Each number is 128 + 32 x the weight over its row's rms, rounded and kept within 0 to 255. Layers, rows and columns count from 0. The size above them is the row's rms in percent of the matrix's.

# layer 5 MLP up, 832x320, rms 0.0443, rows 774-779, columns 240-319
size [ 97  98 113  98 100 104]
[[137 152  89 170 139 108 155  96  41 155 192 130 161 167 113 106 162 135 141 129 127 168  96 163 118 162 147 120 128 178 139 129 204  73 142  63 127 139 106 183 177 115 187 136 153 122  48 125 148 125 158 109 148 132  71 114 167 153 147 125  67 137 110 128  89  65 142 118  90 109  95  85 170  81 133 128 139 176 116  73]
 [ 96 101 111 107 138 119 193  89  78 111 112  83 149  49 147 122 164 136 119 148  84 104 161 145 130 133 141  60 147 114 125 150 169 180 158 114 122 156 133 110 114 130 142  98  96 147 161 173  96 150 144 153  89 103 151 150 128 188 134 138 152 158 109 150 136  59 110  89 168 109  80 124 134 132 114 139 109 112 145 184]
 [ 88 144 110 173 185 109 153 124 128  98 163 129 132  66  76 125 166 161 126 118  93  99 138  92 164 119 111  47 103 145  92 160  67  95 113 120  80 100 104 111 144 111 115 154  91  68  74 119 142  89 129 128 139 142 125 139 197  40 206  95 113 105 135 159 135 147  85 127 109 191  83 105 134 147 110 103 103 153 147  94]
 [ 97 109 204 139 203  83 104 195 133 113 143 107 128 169  46 111 102 126 168 143  89 122  68 185  46  83 126 146  66 119 120 106  81 126 140 121 118 115  77 109 130 132 134  48 138 104 162 116  96 166 152 142 106 152 171 112 135  99 150  96 116 198 117 125 159 133  80  90 103  99 120 127 134 137 121  81 130  96  82 100]
 [130 122 110 200 155  78  85 200  71 160 131  82 102 128 157 139 117 123 122 151  73 170 143 137 122  91 185  96 101 116 132 157  36  44 118  91  74 151 155 139 141 114  96 135 159  99 132 117 140 151 134 107 113 157  66 100  94 154 158 184 162 152  85 187  89  67 114  95 117 137 136  84 151 176 161 180 130 140 173 181]
 [136 173 130 161 169 110  65 196 163 135  80 199 135 104  87 119 171 142 166 137  81 148 155 160 135 131 103  59 158 126 112 116 168 142 164 130 119 112 144 190  82 128 127 176 123 183 128 134 133  90 153 135 136 136  93  69 104 157 126 137 172 161 138  91 150 172  84 108 144  95 131 186 129  98 193 129 157 134 141 127]]
# layer 5 MLP down (transposed), 832x320, rms 0.0309, rows 774-779, columns 240-319
size [100 102 106  96  94 100]
[[137 119  58 110  80 155 150  98 136  92 101 113 152  88  96 104  92 154 181 166 155  93 126 132 110 101 124 120 107  69  68 109 117  99  70 142 122 111  71 180  50 174 157 141 136 146 102 200 151 182 206 163  92 121 139  95 114 143 119  99 132 120  99  71 130 132  82 169 136 123 113 173 162 153 116 100 119 105 202 139]
 [105 193 202 127 114 140 165 149 167  80 167 108 137 104 120 176 103 113 121 103 138  92 111 135 144 123 132 172 120 175 176 134 101 115  38 108 197 202 161 145 124 132 145 123 108 136  85 212 106 137  94 132  96  90  99 106 116 136 108 164 162 107 176  93  64 120 185  89 166  80  93 152 105 113 112 160 127 106  99  95]
 [ 93  94 121 167 129 136 106 137  89 101  97 156 123 109 144 107 124 102 201 131 121 187 144 160 123 156 149 157  91 127 107 129 126 124  60 164  94 137 119 163 152 121 129 136 193  93 124 137 152 115 117  84  67 143 125 101  79 105 148 104 156 140  71 169  62 149 127 132 104 113 115  77 146 153 144 147 182 115  96 132]
 [164 115 161 164 112 142  79 121 177 115 147 115  84 118 172 120 106 127 126 153 110  56 140 123 143 121 133 141 146  98 105  93 151 128 147 185 131 117 170 173 136  80 137 120 143 104 168 169 141 172 180 110 150  80 151 146  47  95 114 124  67 125 127 122 167 135 103 109 106 164 144 133 149 187 136  76 112 117 105 129]
 [ 90  86  90 155 136 203  85 148  87 105 110  82  70 104 186 145 157 129 125  96 134 140 162 123 133 218  58 131 156 107 122 117 132 104 189 188 138 115  88 112 126 162 155 127 106  77 120 102 141 150 168 159  32 159 111 140 125 125 162  71  89 115 140 108  62 176 167 124 161  97 145 135 170 135  71 109 141 153  91 153]
 [112 111  99 141 135 106  92 111  84  90 136 157 122 150 149 160 139 148  81 118 164 144 156 207  97 128 168 104 147  90 168 119 147 161 125 130 164 119 113 111  91 150 143  94 131 148 139 116 157 109 122  92 146 136 174 150 148 125 132 139 103 123 146 106 125 124  73 135  99 160  89 124 134  87  55  88 110  96 132  73]]
# layer 5 MLP gate, 832x320, rms 0.0467, rows 775-779, columns 240-319
size [ 95 111  96 100 103]
[[127 152 158 105 121 162  65  79 178 146 129 120 112  79 154 126 124  92  80 152 156 109 106  96 175 152 167 105 168 117 119  95  94 126 209 142 162 115 106 173 128 152 122 156  89 152 101 119 161 136 125 103  78 125  95 159 112 119 193 124 181 107 113  72 118 172 186 141 200 157 128 157 115 181 140 108 127 116  96 121]
 [109 122 142 132  82 163 152 130 136 132 193  83 122 154 106 110 179  87 113 105 171 174  81 114 108  47 136  92 141 100 122 167 104  88 133 148 136 103 145 156 102  84  77 151 112 118 117  96 193  84 107 103 109 107 115 144 132  75  77 130 147 188 120 142 158 131 124 133 193 210 153 163 159 160 108 144  96  93 127 175]
 [118 151 139  82 119 130 159 122 128 169 125 144 165  96  95 130 114 189 135 124 139 121 122 133  95 158 165 111 148 124 111 143 185 117 148 183 137  76 146 141 127 148 125 120 141 106  65  98 202 117  92  80 103 126 180  81 138 133 123  98 139 128 146 135 123 182 141 119 128 115 139 104 182 116 150 127 115 113 146 184]
 [134 184 118  90 168 159 110  92 110 114 144  94 148 183 133 172 146 167 124 156 124 132 126  62 125  84 147 183 158 159  49 130 154  97  57 178  77 175 115 119 127 160 145 122  99  94 118 134 115 180 116  74 133 141 128 116 175 144 114 114 137 211 164 124  89 121 116 111 136 171 134 155 140 114 144 131 150 126 104 109]
 [116  66 151 132 111 120 135  98 177 143 152 151 123 126  92 107 138 143 132 104 120 127 132  55 125 115 168 137 173 109 128 131  90  93 150 169 102 152 116 110 144 129 130 199 126 128 107 121 136 171 145 118 146 165  98  98 121  98 104 160 114 140 106 117  83  98 108  79 171  92 146 145 146 171 113 152  96 194 100 151]]